Part of a small language model's weights: 1.83M parameters.
Each number is 50 + 10 x the weight over its row's rms, rounded and kept within 0 to 99. Layers, rows and columns count from 0. The size before them is the row's rms in percent of the matrix's.

# layer 3 MLP up, 320x128, rms 0.178, rows 201-219, columns 0-127
094:55 65 30 54 55 22 48 44 72 61 57 44 56 57 70 58 48 53 42 48 40 48 51 64 51 42 52 52 63 40 51 28 44 50 59 44 34 43 48 46 39 52 57 43 50 40 21 36 49 42 49 43 60 44 55 37 69 44 48 47 53 52 52 55 44 59 49 44 41 39 47 54 36 33 39 46 46 59 39 56 24 41 40 48 40 65 43 43 40 66 64 50 49 46 41 54 57 70 33 48 45 50 43 55 51 39 57 54 29 41 54 47 51 58 61 53 49 60 56 61 54 48 62 51 73 55 50 62
103:49 45 51 25 60 42 36 52 44 53 74 54 52 57 47 53 50 49 52 36 50 47 57 56 64 37 51 59 34 42 66 58 52 58 47 46 39 58 48 62 56 41 39 51 63 57 46 44 52 59 44 51 54 38 71 36 58 65 50 68 46 51 38 36 70 58 42 35 75 56 37 32 31 35 63 50 53 50 48 50 54 59 42 57 57 63 67 46 66 30 50 51 58 48 59 58 49 51 49 49 60 34 43 51 46 58 53 67 54 57 20 51 56 48 52 50 49 41 40 53 52 42 46 48 61 56 36 56
096:42 44 55 52 48 53 59 42 47 53 57 39 32 47 43 58 53 53 59 51 59 49 42 42 53 43 59 51 49 43 29 53 61 55 43 60 35 52 48 55 46 30 35 57 60 67 40 46 45 38 67 41 45 40 70 46 61 40 29 40 55 57 54 44 53 51 73 35 49 47 59 38 66 22 47 50 64 57 56 50 65 45 50 49 34 65 63 55 62 32 79 55 53 52 50 64 57 36 39 49 39 56 51 47 48 46 57 54 43 56 41 35 49 53 38 50 49 53 47 52 43 52 53 24 39 49 65 38
098:55 45 53 69 47 55 59 44 59 43 45 40 63 50 47 38 46 32 47 36 78 70 46 35 38 54 49 44 60 47 46 59 54 47 50 44 70 72 51 51 41 39 59 55 52 44 47 67 43 46 55 38 53 70 38 50 41 42 66 55 58 79 48 53 45 49 49 46 44 43 51 48 44 49 27 51 63 48 57 45 59 55 49 53 40 43 66 66 37 42 38 61 41 49 57 48 23 49 48 46 55 49 54 45 52 57 38 33 42 43 50 47 49 45 53 64 44 37 56 26 61 48 50 52 31 56 44 54
101:61 48 42 42 57 53 36 25 50 66 49 51 39 72 74 45 49 46 61 58 66 44 49 35 38 67 40 44 51 54 39 54 51 37 64 70 49 50 51 54 43 64 38 48 48 47 48 44 52 49 35 46 48 64 66 43 33 43 39 60 40 58 47 49 61 26 56 56 46 49 34 54 41 49 29 51 47 42 50 48 61 38 50 54 43 56 46 54 59 55 56 59 72 45 49 73 53 40 52 63 59 53 51 51 45 42 46 60 61 63 48 68 56 51 50 38 62 45 56 53 46 31 63 47 63 44 66 41
102:54 54 65 50 51 41 54 62 59 49 51 54 51 46 56 55 39 59 47 62 56 66 54 63 49 50 53 53 54 31 65 46 58 51 42 39 63 49 55 54 21 52 58 52 52 45 61 66 45 59 52 58 41 47 43 13 60 41 53 48 54 50 65 55 47 47 55 50 54 51 30 66 37 66 54 45 24 42 50 41 58 43 46 43 66 46 76 69 36 67 40 40 48 36 51 51 53 64 53 41 49 55 61 34 43 42 43 57 50 55 42 48 60 72 53 54 45 54 39 57 46 54 40 69 48 54 53 47
104:51 53 38 35 61 47 32 48 47 38 49 52 51 57 61 54 50 44 63 44 71 64 60 52 27 37 65 44 36 43 38 42 38 40 43 62 46 52 51 44 40 46 36 41 49 55 43 60 51 69 44 63 53 41 61 33 41 38 56 49 45 51 36 51 64 57 52 56 51 47 45 73 41 53 61 35 35 54 40 42 49 40 73 51 46 42 40 64 48 56 45 47 47 30 48 49 41 64 49 40 34 44 50 56 25 55 37 48 49 29 50 38 56 38 38 48 74 56 53 53 43 48 58 40 54 46 59 45
100:60 47 56 47 76 46 41 30 42 54 53 58 51 51 52 49 43 49 58 43 35 59 49 64 56 53 58 32 44 36 38 42 61 55 58 55 41 41 53 52 50 64 46 53 44 66 45 52 48 53 54 48 63 51 34 63 47 61 46 54 34 31 30 55 70 50 51 43 40 52 62 58 37 34 52 44 44 53 59 42 47 67 42 52 32 63 45 42 51 46 60 49 57 63 36 45 56 62 69 43 43 54 39 56 56 44 66 41 55 46 46 51 51 34 45 75 42 37 77 38 37 33 46 63 42 45 52 53
103:50 48 43 41 60 34 29 50 52 47 49 52 49 39 36 58 42 51 50 51 42 50 28 37 49 53 41 44 38 39 22 66 40 20 48 34 52 62 50 51 33 47 53 43 47 56 50 51 39 48 55 53 35 40 54 42 44 49 63 47 42 59 41 59 41 38 36 53 78 47 45 37 34 44 51 50 52 65 53 48 53 37 50 43 30 59 38 44 49 42 49 50 30 51 55 56 64 56 54 57 32 69 56 56 61 42 54 64 40 36 57 41 55 56 44 48 47 47 55 53 46 53 48 40 39 57 74 58
107:46 54 47 40 40 51 58 48 43 69 38 44 55 47 51 45 37 32 69 46 63 38 42 49 49 57 44 57 43 44 33 47 46 53 65 53 42 38 59 56 46 40 38 40 60 68 50 47 39 46 30 55 40 45 66 18 35 53 57 51 33 38 40 54 71 46 70 51 52 49 75 51 56 47 46 28 51 47 49 22 63 62 51 50 57 47 57 50 50 40 44 54 47 53 52 49 57 46 66 57 63 45 28 52 58 42 47 62 55 62 56 50 54 49 43 43 67 52 42 43 55 49 60 49 45 50 55 37
103:41 53 25 64 54 47 53 47 35 36 45 47 65 57 59 61 36 70 71 33 49 50 53 58 56 33 40 55 51 51 63 64 37 38 54 52 61 39 50 56 59 58 60 50 45 36 51 62 68 56 49 56 48 57 42 64 65 47 55 41 62 45 43 41 48 64 50 40 27 62 58 58 39 46 63 46 61 50 59 48 38 40 49 48 58 52 46 20 46 50 49 50 68 63 57 50 57 48 35 55 57 54 48 38 43 43 51 56 37 54 56 57 54 65 67 43 60 54 35 58 45 44 29 51 49 67 43 52
104:53 58 75 56 60 62 44 52 51 61 64 23 49 59 46 53 40 58 54 54 47 31 39 44 54 44 63 30 44 38 32 68 46 47 42 44 44 55 47 50 44 36 56 51 61 55 53 64 39 30 58 52 64 60 60 39 22 53 55 53 57 54 57 52 32 52 47 46 51 51 56 37 56 37 54 59 80 56 37 60 51 47 58 50 42 50 66 39 49 38 69 32 59 45 64 45 43 49 48 58 59 49 62 46 46 64 54 50 46 40 56 47 60 53 60 38 42 54 44 44 46 59 37 59 37 52 60 50
097:38 49 52 47 34 39 53 51 29 47 51 67 60 57 62 44 50 65 52 48 50 58 47 44 53 38 43 48 21 59 50 47 40 63 65 61 41 32 41 44 73 52 53 39 66 63 46 44 66 41 57 37 50 54 35 60 43 41 54 63 44 41 43 60 46 32 64 50 59 52 51 48 48 50 58 49 45 52 54 49 46 48 56 65 53 39 39 49 22 66 45 49 57 51 60 43 42 39 59 57 54 47 56 43 51 50 44 51 27 43 55 60 64 62 51 61 57 42 35 55 73 57 59 30 41 36 52 61
110:49 53 39 63 59 49 48 60 66 41 64 53 73 43 48 33 59 65 50 48 43 81 50 37 48 48 56 51 40 57 50 50 65 57 50 63 59 55 45 52 58 30 31 48 46 43 58 47 49 40 44 23 38 58 58 50 55 37 38 46 43 53 58 43 59 51 59 24 49 34 48 44 57 43 47 57 51 61 56 50 57 57 57 47 55 54 54 46 53 56 36 55 73 56 42 40 39 25 51 71 53 66 37 52 72 57 48 37 50 56 49 51 47 58 53 47 58 43 54 65 38 44 48 48 44 38 38 60
093:37 50 68 55 31 48 64 37 57 47 31 56 60 71 28 51 53 59 53 54 35 36 33 52 56 58 50 56 49 61 53 48 47 42 59 44 46 60 58 49 34 49 59 46 43 50 55 46 55 50 43 47 63 41 51 67 51 43 71 59 37 66 55 47 70 39 50 52 51 53 47 47 40 57 49 57 36 45 52 35 25 45 48 73 53 67 49 57 49 45 57 47 38 53 40 40 52 50 69 48 49 51 48 40 67 60 53 37 45 46 48 54 49 49 57 39 59 29 31 60 31 33 34 51 45 59 55 54
109:48 47 67 62 53 32 58 63 39 32 44 40 49 71 46 47 65 71 49 44 34 64 42 47 38 56 55 55 55 35 73 54 62 61 47 45 53 56 55 60 47 41 50 63 64 58 42 44 48 57 59 47 48 34 50 45 52 29 39 39 43 50 47 52 34 44 41 41 57 49 70 38 38 48 58 40 65 44 66 46 52 48 53 55 63 55 81 54 55 53 70 48 52 51 61 46 63 56 58 52 49 61 57 37 42 60 56 58 47 36 53 43 58 58 40 24 47 38 55 52 51 43 56 52 54 66 49 48
100:39 63 61 44 53 46 43 38 33 27 37 47 24 39 57 40 53 45 52 43 43 38 41 49 55 38 53 57 41 43 41 51 69 41 41 56 54 70 36 53 45 50 18 63 49 49 51 57 55 56 46 44 40 42 44 38 57 47 47 50 52 51 55 67 33 49 53 49 53 36 44 64 55 58 52 52 44 44 38 56 31 58 56 43 45 55 62 40 63 52 42 73 53 46 37 43 43 67 40 33 48 37 38 47 43 45 49 71 39 44 43 49 55 56 26 51 43 38 35 39 43 49 44 44 54 50 48 46
102:40 47 53 48 52 45 32 46 36 53 60 33 47 37 44 48 49 60 40 35 58 67 63 63 41 68 51 46 34 51 61 50 51 53 65 52 49 56 55 50 49 52 48 51 56 45 59 51 44 65 25 41 41 43 52 28 43 70 69 47 30 46 38 60 56 55 41 51 71 29 52 58 70 67 41 40 59 48 54 42 57 53 65 42 56 39 20 45 53 45 42 48 52 43 55 54 50 62 35 54 62 45 53 54 58 49 54 61 46 67 52 57 42 51 33 48 49 49 50 50 46 52 51 43 54 55 27 38
096:36 54 50 50 42 60 48 66 42 42 59 45 31 42 57 43 51 55 44 37 44 45 51 29 54 73 73 58 36 36 72 45 49 67 50 39 43 53 38 53 42 47 46 50 53 43 61 74 47 52 56 47 48 56 66 64 44 34 47 61 52 47 58 55 35 52 37 62 57 52 65 55 65 42 54 33 49 34 55 48 85 50 43 32 47 59 45 44 62 56 50 51 53 43 60 49 51 55 38 34 60 36 47 64 49 54 58 59 57 51 62 46 58 47 49 49 68 51 55 59 48 45 48 47 45 63 61 41
# layer 3 MLP down (transposed), 320x128, rms 0.177, rows 201-218, columns 0-127
102:69 47 41 56 43 52 50 53 49 49 37 57 64 51 48 49 58 50 40 68 68 48 62 68 43 53 58 35 42 50 47 57 56 46 42 46 64 58 37 73 52 48 58 45 45 59 39 51 52 55 64 37 55 71 65 41 59 51 56 59 57 46 39 28 56 44 43 47 43 58 37 42 56 45 45 54 48 47 51 59 44 52 67 78 65 46 47 53 32 36 43 35 51 39 47 53 42 42 55 63 45 51 54 55 50 50 53 55 61 37 54 45 42 31 51 52 28 42 50 48 43 38 63 57 61 12 50 44
099:53 43 35 36 61 50 57 64 62 62 43 46 44 69 53 47 46 53 48 42 42 49 53 35 53 48 55 54 68 51 41 41 40 36 43 41 32 52 50 32 63 44 51 45 43 47 58 52 47 51 48 58 53 66 52 49 46 52 45 42 33 23 52 67 50 61 38 53 50 64 29 58 50 72 40 43 63 51 49 37 63 46 60 60 58 70 55 61 45 52 30 55 59 27 56 41 48 55 61 49 72 53 43 52 52 45 48 68 43 37 55 46 58 60 37 54 70 43 36 44 59 50 42 50 47 52 46 29
099:47 52 37 45 45 40 36 44 65 31 53 50 46 37 42 23 63 58 45 46 56 58 33 59 38 50 31 31 48 46 49 44 60 62 56 55 49 47 57 43 31 42 68 65 43 50 48 58 43 53 55 43 52 54 54 41 47 48 50 46 32 60 52 59 51 35 31 67 37 59 61 45 56 66 42 51 34 58 56 49 48 37 58 72 50 31 66 52 52 54 59 48 50 43 47 28 52 48 54 69 54 56 41 65 48 34 51 36 53 42 56 33 57 47 49 36 54 70 56 57 53 62 38 50 46 52 47 49
099:45 65 40 63 42 61 56 55 60 14 44 55 64 51 31 57 69 57 50 47 52 54 56 45 53 64 54 61 43 52 47 54 57 53 49 49 59 52 51 52 40 41 46 56 60 42 68 45 50 46 54 66 46 54 50 55 37 28 55 46 63 50 34 49 59 47 36 46 54 63 51 54 46 65 52 49 40 37 41 49 53 51 58 46 53 55 60 50 60 65 62 54 52 38 36 49 53 35 43 36 48 48 45 35 52 64 65 69 41 33 20 54 47 48 54 48 57 35 48 47 39 60 65 41 67 71 63 50
102:46 37 63 53 44 45 72 53 50 52 44 40 45 43 47 55 61 70 46 54 37 52 51 60 77 52 50 53 54 48 63 41 45 45 44 36 49 50 48 46 64 43 35 60 56 65 40 40 47 67 47 53 54 40 44 45 44 53 63 46 76 39 49 64 31 56 40 61 52 58 37 54 64 58 52 41 46 50 52 36 56 58 43 36 57 50 52 32 50 50 35 55 36 57 50 30 35 50 54 41 52 53 63 31 57 54 51 43 28 42 52 28 51 59 52 52 45 66 47 51 48 55 36 47 53 78 40 60
102:41 55 40 39 54 50 57 54 62 64 66 40 60 49 55 56 69 59 52 62 56 72 34 37 51 40 53 46 50 56 46 57 56 46 48 68 59 62 46 51 38 64 66 44 48 46 52 47 57 61 44 52 50 52 57 58 52 60 46 48 47 60 30 43 52 57 63 80 46 46 54 36 64 68 40 54 50 52 34 70 51 49 46 58 55 38 43 53 65 77 43 60 55 35 45 52 37 43 52 51 65 63 59 61 61 50 60 59 36 59 34 54 45 25 40 36 42 46 42 53 43 56 46 43 46 42 52 55
100:54 45 60 54 67 43 54 42 69 53 48 38 54 61 72 41 42 52 49 57 51 62 34 52 52 52 42 48 50 53 29 57 48 59 61 56 44 64 49 32 27 43 66 39 41 34 43 57 50 68 74 45 34 60 50 54 56 49 47 51 33 62 46 45 53 43 53 57 56 46 49 40 57 49 66 55 47 57 54 66 55 50 57 50 58 68 43 61 51 36 54 41 67 46 46 29 58 53 44 53 52 52 53 42 21 40 71 59 44 44 64 50 33 67 68 54 45 46 56 42 59 54 48 56 43 48 48 59
097:35 46 36 35 31 62 64 40 47 53 40 48 67 33 66 55 40 54 55 47 52 52 47 53 50 57 28 59 61 53 59 47 59 46 46 51 47 51 39 52 51 37 39 49 68 58 47 50 59 47 46 53 57 46 41 60 38 49 34 48 50 42 43 40 60 37 33 34 53 54 52 49 44 40 47 45 45 50 36 53 53 43 53 22 48 48 68 69 43 74 63 58 60 40 53 32 65 58 46 49 50 75 35 34 47 44 42 62 48 44 56 45 60 35 41 48 58 43 61 43 60 53 30 46 57 61 51 39
104:44 34 48 60 44 41 45 59 50 43 62 75 40 55 55 46 62 60 55 72 37 56 26 40 50 33 53 51 39 38 50 64 58 37 43 46 48 57 58 50 37 42 59 50 57 60 51 51 28 53 53 51 47 49 53 50 47 54 47 44 55 62 44 48 57 52 48 56 61 46 50 13 50 47 29 52 42 41 68 54 37 58 49 31 60 54 47 54 54 51 56 40 59 44 56 49 51 45 44 52 67 48 55 77 56 52 55 54 73 45 44 43 56 49 51 47 63 52 52 40 38 46 37 59 40 24 42 62
109:45 39 41 48 64 46 53 40 33 29 53 33 46 46 74 33 49 36 36 45 58 59 70 57 40 56 55 43 51 63 59 49 61 51 50 52 60 48 46 42 54 49 54 48 57 59 53 47 70 49 46 54 55 61 38 53 66 47 46 46 55 58 55 48 56 54 36 64 36 50 45 43 45 53 57 52 65 57 48 51 34 63 63 49 54 70 44 53 42 57 53 48 58 61 73 47 25 38 50 36 50 40 72 48 57 66 47 45 58 39 51 59 52 50 39 65 46 66 56 64 49 47 75 37 57 50 54 68
100:55 54 50 68 43 42 63 38 47 39 40 53 51 39 63 61 46 58 50 38 47 34 50 66 55 47 55 63 62 52 47 32 54 58 65 58 56 48 50 63 48 43 48 52 42 37 50 41 66 51 50 68 48 57 35 54 46 57 53 45 59 67 27 52 56 45 63 45 43 52 52 62 50 33 50 53 50 60 68 39 50 52 58 38 44 44 46 43 45 46 65 20 56 63 50 57 47 38 32 54 43 35 63 43 42 48 39 57 29 60 42 54 54 75 55 41 67 39 51 65 42 55 55 62 53 66 37 58
103:49 59 35 39 67 41 42 61 48 46 35 42 58 50 61 38 57 53 54 67 57 58 38 60 14 41 32 51 35 48 71 48 56 58 61 40 59 41 50 59 51 60 54 51 57 58 49 55 52 64 47 58 48 29 40 54 45 38 43 46 45 54 34 51 49 64 37 48 60 34 62 54 44 48 34 39 33 63 44 52 44 61 52 69 60 61 44 48 42 62 53 38 39 42 50 51 49 46 46 47 48 61 34 42 42 42 50 46 44 46 35 59 63 53 49 67 37 48 44 45 58 32 50 67 36 43 39 48
100:57 50 44 56 52 37 54 56 38 68 59 50 57 53 53 42 56 58 61 44 62 49 49 32 43 39 50 56 45 61 47 41 53 55 49 47 66 31 42 45 57 57 65 47 44 51 61 48 54 44 50 38 37 41 45 50 52 41 47 56 49 43 37 69 49 33 51 31 66 46 47 39 65 36 70 57 50 61 65 60 30 56 57 55 40 40 44 64 43 48 38 51 51 57 70 29 49 60 50 52 51 62 61 27 48 40 52 54 21 54 72 69 53 48 45 49 47 49 38 43 49 46 40 29 39 37 52 48
109:34 37 52 36 51 47 50 38 60 48 39 45 40 72 38 49 39 67 48 65 55 70 60 38 52 37 52 41 65 50 52 46 51 42 61 51 64 54 45 33 41 41 51 56 47 48 56 56 39 54 44 48 55 44 51 51 67 61 37 54 54 61 58 54 48 46 56 37 42 41 59 45 43 52 54 53 51 51 58 52 46 58 49 59 69 49 45 50 40 46 31 26 29 51 57 38 38 64 48 41 43 52 34 57 57 59 51 27 61 53 79 39 25 67 60 44 35 47 59 45 58 62 47 53 50 46 41 60
092:62 52 49 56 46 47 39 53 50 46 35 55 49 51 44 63 60 45 30 40 57 31 54 46 48 60 55 48 51 66 64 34 66 31 65 40 56 55 63 67 28 40 62 59 41 45 42 57 48 58 52 51 44 58 38 49 50 48 50 34 55 53 53 55 54 41 46 40 48 59 58 57 49 47 46 56 58 66 40 51 41 45 40 35 50 38 55 50 40 52 70 52 32 62 41 38 59 51 53 46 53 44 79 50 61 54 63 45 58 56 60 26 62 79 51 42 65 48 54 50 45 54 33 52 39 54 42 30
108:67 47 45 51 52 43 62 63 39 36 65 42 63 54 41 47 50 46 56 51 38 67 53 56 45 46 61 48 43 48 65 38 51 56 44 39 53 47 55 50 40 66 60 57 37 47 26 59 38 47 58 40 54 43 43 52 38 32 63 41 46 56 66 42 32 52 38 47 46 33 62 40 57 34 63 74 47 54 47 61 57 57 54 42 67 57 57 46 52 39 44 74 51 68 43 56 43 58 60 58 61 61 75 56 60 64 50 40 60 41 57 45 54 40 39 55 44 56 41 64 50 56 60 65 56 46 40 35
100:29 48 56 52 44 49 49 57 53 43 37 52 48 55 46 48 71 38 42 60 55 54 57 55 39 44 38 55 27 49 32 37 45 54 37 74 50 51 56 39 46 61 39 62 52 31 48 46 52 49 50 81 48 54 54 55 50 53 52 40 58 38 41 41 37 52 62 61 53 56 28 68 40 54 48 65 27 52 69 44 57 46 44 29 44 61 46 35 55 66 50 53 58 57 45 44 74 52 46 35 49 49 55 57 48 47 41 66 44 41 60 67 57 55 60 60 53 57 59 61 50 56 42 65 53 45 44 45
100:53 54 46 70 59 41 63 57 39 55 52 26 60 47 63 39 59 58 52 53 47 70 47 59 54 67 35 41 38 53 61 37 44 53 45 66 42 64 60 22 38 52 53 57 50 47 38 45 54 61 47 49 51 62 37 32 53 34 59 46 43 34 37 70 61 58 57 68 63 49 38 36 40 47 34 60 40 54 42 52 46 45 48 38 54 46 40 46 43 53 58 45 36 53 49 62 50 44 45 49 45 54 62 56 51 56 45 57 63 55 70 38 58 49 46 69 61 54 45 54 61 36 69 52 57 38 63 53
# layer 3 MLP gate, 320x128, rms 0.185, rows 202-219, columns 0-127
102:43 43 55 38 53 56 47 54 57 76 29 47 57 52 36 63 42 52 32 68 46 60 30 53 41 29 33 58 34 56 64 45 38 49 49 47 39 54 39 69 65 43 31 32 74 45 37 46 42 44 42 51 72 63 55 60 53 55 52 67 44 43 44 61 54 49 53 33 36 67 53 46 40 59 46 55 51 54 54 35 56 68 59 50 38 52 61 54 37 57 56 54 57 55 43 49 45 44 43 56 54 51 46 45 54 41 63 61 57 53 33 62 57 50 35 55 56 50 57 45 63 47 48 51 59 44 54 45
099:38 45 52 51 60 55 33 46 35 35 39 46 37 26 60 50 65 40 45 43 33 46 47 40 62 52 57 44 61 61 38 40 52 36 50 40 49 37 37 58 46 45 52 50 63 48 42 37 47 50 49 52 32 53 64 43 35 62 51 51 29 69 64 36 47 49 51 50 55 38 40 39 58 43 54 46 41 61 81 50 50 43 63 55 27 62 60 58 48 41 44 48 54 48 50 65 44 61 59 51 48 44 47 76 49 48 46 53 45 42 44 51 53 48 42 65 55 38 61 58 41 50 26 36 51 55 43 45
099:41 54 51 59 32 56 56 52 47 48 35 47 54 60 43 37 31 67 53 62 52 35 66 56 59 53 40 48 47 46 56 59 42 39 48 49 48 58 46 53 63 56 47 48 56 63 58 42 76 48 45 84 42 32 42 48 50 42 54 63 37 52 51 27 57 63 52 34 57 57 38 72 53 49 59 46 52 44 53 47 68 45 58 47 63 64 60 40 39 54 56 41 53 48 38 57 59 35 63 43 52 67 43 52 50 68 62 33 51 47 45 44 45 56 63 25 49 60 43 53 55 37 53 46 49 55 45 42
102:45 40 50 46 64 57 52 43 03 52 63 58 56 49 56 45 38 66 55 41 39 49 63 37 56 43 61 55 44 56 60 68 51 56 52 46 35 41 56 48 56 59 50 51 60 40 42 48 58 46 32 48 75 36 39 61 50 56 58 48 46 56 46 44 53 48 47 32 58 49 44 49 36 53 57 45 45 47 58 49 35 48 65 62 69 47 51 40 61 47 69 62 55 44 41 57 31 40 48 61 28 53 62 52 55 38 54 50 26 53 42 40 42 59 48 62 51 48 39 61 42 62 55 53 57 46 54 52
095:48 46 48 57 63 61 52 59 56 67 56 60 58 60 61 41 29 47 47 59 28 62 68 59 44 59 54 53 34 64 58 61 56 70 49 46 58 45 54 63 47 45 40 53 61 47 45 50 57 31 55 41 45 50 48 45 52 51 47 44 48 63 39 43 49 62 43 40 58 44 61 69 53 38 52 44 33 11 56 52 48 33 61 42 46 60 34 38 60 48 42 45 43 57 40 47 44 61 44 46 38 69 44 54 48 62 59 61 64 58 64 48 43 45 50 49 55 50 47 54 55 52 70 61 40 70 56 58
098:35 53 42 52 43 48 55 27 41 39 53 59 62 56 63 39 49 52 35 49 45 29 47 51 46 37 55 62 65 41 48 48 71 35 59 56 46 53 48 52 39 59 48 56 55 46 51 57 60 51 51 42 48 55 63 59 57 47 39 40 52 60 55 34 47 52 58 58 19 62 36 59 48 32 40 45 52 64 56 45 37 59 67 41 43 27 62 57 41 49 45 60 45 63 53 63 58 43 52 53 47 64 34 53 50 43 37 58 48 54 49 49 45 50 52 80 37 31 67 70 45 58 45 43 59 52 52 57
100:35 54 54 49 50 48 81 50 54 42 21 44 47 41 43 32 51 55 53 71 61 39 57 38 40 43 38 74 41 46 66 52 63 32 48 45 57 49 40 52 43 52 46 43 69 47 37 36 48 31 63 63 53 48 49 53 54 63 51 60 61 44 47 58 46 52 41 36 46 46 40 45 42 54 56 51 42 45 49 52 49 67 44 54 49 49 72 54 33 52 51 59 43 57 39 39 51 34 48 47 56 47 46 32 40 66 47 53 53 52 44 50 54 34 60 39 47 44 59 57 62 50 34 55 69 60 68 46
105:45 35 46 50 34 44 53 28 47 58 47 46 48 64 61 43 46 73 53 41 49 68 68 63 52 44 60 49 63 50 42 52 50 58 38 59 26 38 36 54 62 49 30 59 61 70 41 50 57 54 55 67 48 35 50 38 42 49 46 40 27 48 44 55 38 37 47 36 45 46 29 56 47 37 54 52 52 49 53 51 53 58 42 51 36 66 38 41 58 41 42 49 31 60 45 56 60 56 38 30 63 50 55 51 43 55 52 49 38 37 52 58 48 49 37 46 37 44 56 47 47 40 42 30 42 62 42 58
114:34 45 36 67 55 55 48 46 35 40 60 29 46 45 63 46 46 45 58 45 55 56 57 54 56 54 56 41 40 52 57 35 39 54 73 55 40 41 42 70 44 31 74 60 52 59 59 50 38 51 41 56 56 42 43 47 43 56 45 46 50 53 49 49 42 42 37 64 43 30 67 39 40 39 57 35 67 53 51 50 36 41 48 51 53 52 27 55 66 61 47 51 43 47 67 52 50 70 57 36 31 50 33 54 54 66 68 50 47 54 55 45 40 55 38 36 42 52 52 51 61 58 61 67 40 50 57 48
104:37 46 54 41 46 38 61 52 38 56 53 54 42 43 59 58 46 52 33 42 56 28 65 45 47 39 49 41 52 54 59 39 48 54 65 42 59 65 36 40 52 73 56 41 61 34 37 73 49 44 48 43 64 54 59 52 45 45 74 58 39 51 69 50 32 41 57 33 56 50 44 51 57 43 36 62 41 40 48 41 72 55 69 57 47 60 44 50 51 46 64 56 54 50 34 54 41 53 49 44 47 44 50 72 59 63 48 62 56 54 44 56 44 37 28 60 51 57 45 48 48 44 53 47 58 50 76 51
109:38 60 60 63 51 38 54 36 50 50 55 75 51 40 36 39 47 41 53 23 40 57 48 60 47 61 45 57 54 41 58 66 57 64 57 61 38 49 44 48 24 42 44 62 43 53 43 48 40 60 60 54 45 63 44 42 44 34 55 72 59 68 39 44 58 53 48 57 55 37 36 66 42 39 49 46 53 47 63 41 37 29 46 43 42 68 57 44 57 52 50 53 55 60 50 72 47 61 57 34 38 63 43 50 47 45 50 38 34 61 51 63 34 67 44 48 59 39 48 44 47 52 45 43 45 56 53 47
099:45 50 38 46 37 41 44 51 40 52 46 59 53 58 41 40 63 66 60 47 40 49 55 48 54 38 48 50 42 51 53 60 42 65 51 54 58 50 31 52 58 55 36 45 70 70 54 46 64 25 54 50 46 37 42 56 44 46 61 65 45 45 38 58 45 50 62 39 65 57 55 50 44 72 65 59 35 57 59 37 43 45 58 54 62 49 67 56 33 64 56 61 58 70 54 43 70 47 56 45 60 52 56 34 44 55 59 32 31 54 54 55 57 50 48 55 58 27 33 52 67 40 55 43 46 43 43 63
113:38 62 44 50 64 56 57 46 45 26 74 43 34 58 55 61 51 56 65 45 16 40 34 45 39 32 34 67 52 42 44 58 61 63 58 46 44 59 36 50 44 60 42 56 56 49 30 53 55 52 45 53 58 50 60 49 54 48 43 54 42 53 53 54 36 66 55 36 52 38 56 50 34 37 39 57 43 46 51 41 39 43 61 44 57 47 43 55 44 33 49 46 64 59 42 62 62 52 55 42 25 52 44 45 35 68 52 69 43 52 40 57 51 53 55 40 52 55 45 50 51 57 59 55 55 41 36 67
090:52 48 51 61 58 52 48 35 18 41 45 59 45 59 43 57 55 54 32 26 48 42 62 57 49 44 46 48 41 64 53 42 54 47 64 31 44 61 39 39 26 50 55 40 59 48 63 65 47 50 47 50 53 58 53 46 44 41 75 50 42 55 60 58 55 48 52 22 50 48 55 62 38 60 35 51 60 44 48 39 58 76 53 40 45 67 50 42 52 36 58 35 46 60 35 60 44 54 69 46 45 29 50 45 42 50 60 55 48 57 42 42 54 55 46 49 42 49 43 42 35 38 48 36 58 52 47 52
112:39 51 52 60 62 20 44 41 49 62 44 42 48 43 56 45 44 54 56 39 55 54 46 57 46 62 41 22 35 33 47 68 42 47 39 54 68 42 39 53 46 54 44 43 54 56 62 51 47 58 61 61 37 44 40 40 60 43 37 47 59 54 49 39 46 55 45 48 56 37 59 53 44 47 62 28 62 62 47 42 63 42 41 45 44 64 44 31 33 59 72 39 54 50 65 57 61 56 56 53 46 50 57 50 39 38 64 39 47 40 47 51 38 48 32 41 59 46 44 26 57 35 56 59 50 65 45 57
104:52 51 45 48 50 58 38 64 36 44 47 59 47 45 65 52 26 61 33 44 57 55 47 61 59 47 37 55 53 33 50 57 47 55 43 64 50 55 43 52 26 68 53 55 50 52 49 58 40 45 50 77 54 50 57 42 48 75 46 52 39 56 61 47 40 48 57 50 49 59 33 43 49 51 64 50 51 50 53 48 51 51 40 50 32 64 40 43 51 44 20 53 35 59 42 61 58 46 37 54 28 32 38 57 42 45 67 73 48 57 41 63 51 59 45 53 34 67 57 49 45 44 50 62 47 58 54 53
102:41 49 53 44 66 38 50 62 22 61 53 46 49 46 51 52 42 64 39 67 49 59 70 54 43 57 58 50 50 57 58 49 61 67 60 34 47 39 43 47 50 43 44 52 56 54 54 60 54 59 56 69 59 41 32 34 35 52 53 51 65 31 46 25 43 53 34 54 44 55 65 31 52 49 66 32 44 54 45 51 43 52 47 35 67 59 44 40 46 53 54 44 38 73 54 59 56 56 31 52 60 44 40 56 66 60 50 48 50 64 55 55 31 40 54 53 42 53 38 55 45 43 55 58 47 63 57 50
089:54 42 51 55 49 65 58 51 40 58 54 50 34 60 39 48 52 48 61 47 47 34 45 53 68 56 51 24 33 42 59 56 65 74 50 48 50 31 49 58 42 46 25 55 61 42 43 59 58 37 63 48 64 48 48 56 32 55 37 45 73 43 51 39 58 60 51 55 57 66 60 39 71 46 57 32 32 53 52 35 53 43 44 47 49 45 55 41 42 50 66 29 61 59 48 45 42 56 45 54 60 47 54 49 54 63 42 64 48 58 43 40 38 42 44 50 57 45 43 41 62 44 37 63 47 48 34 44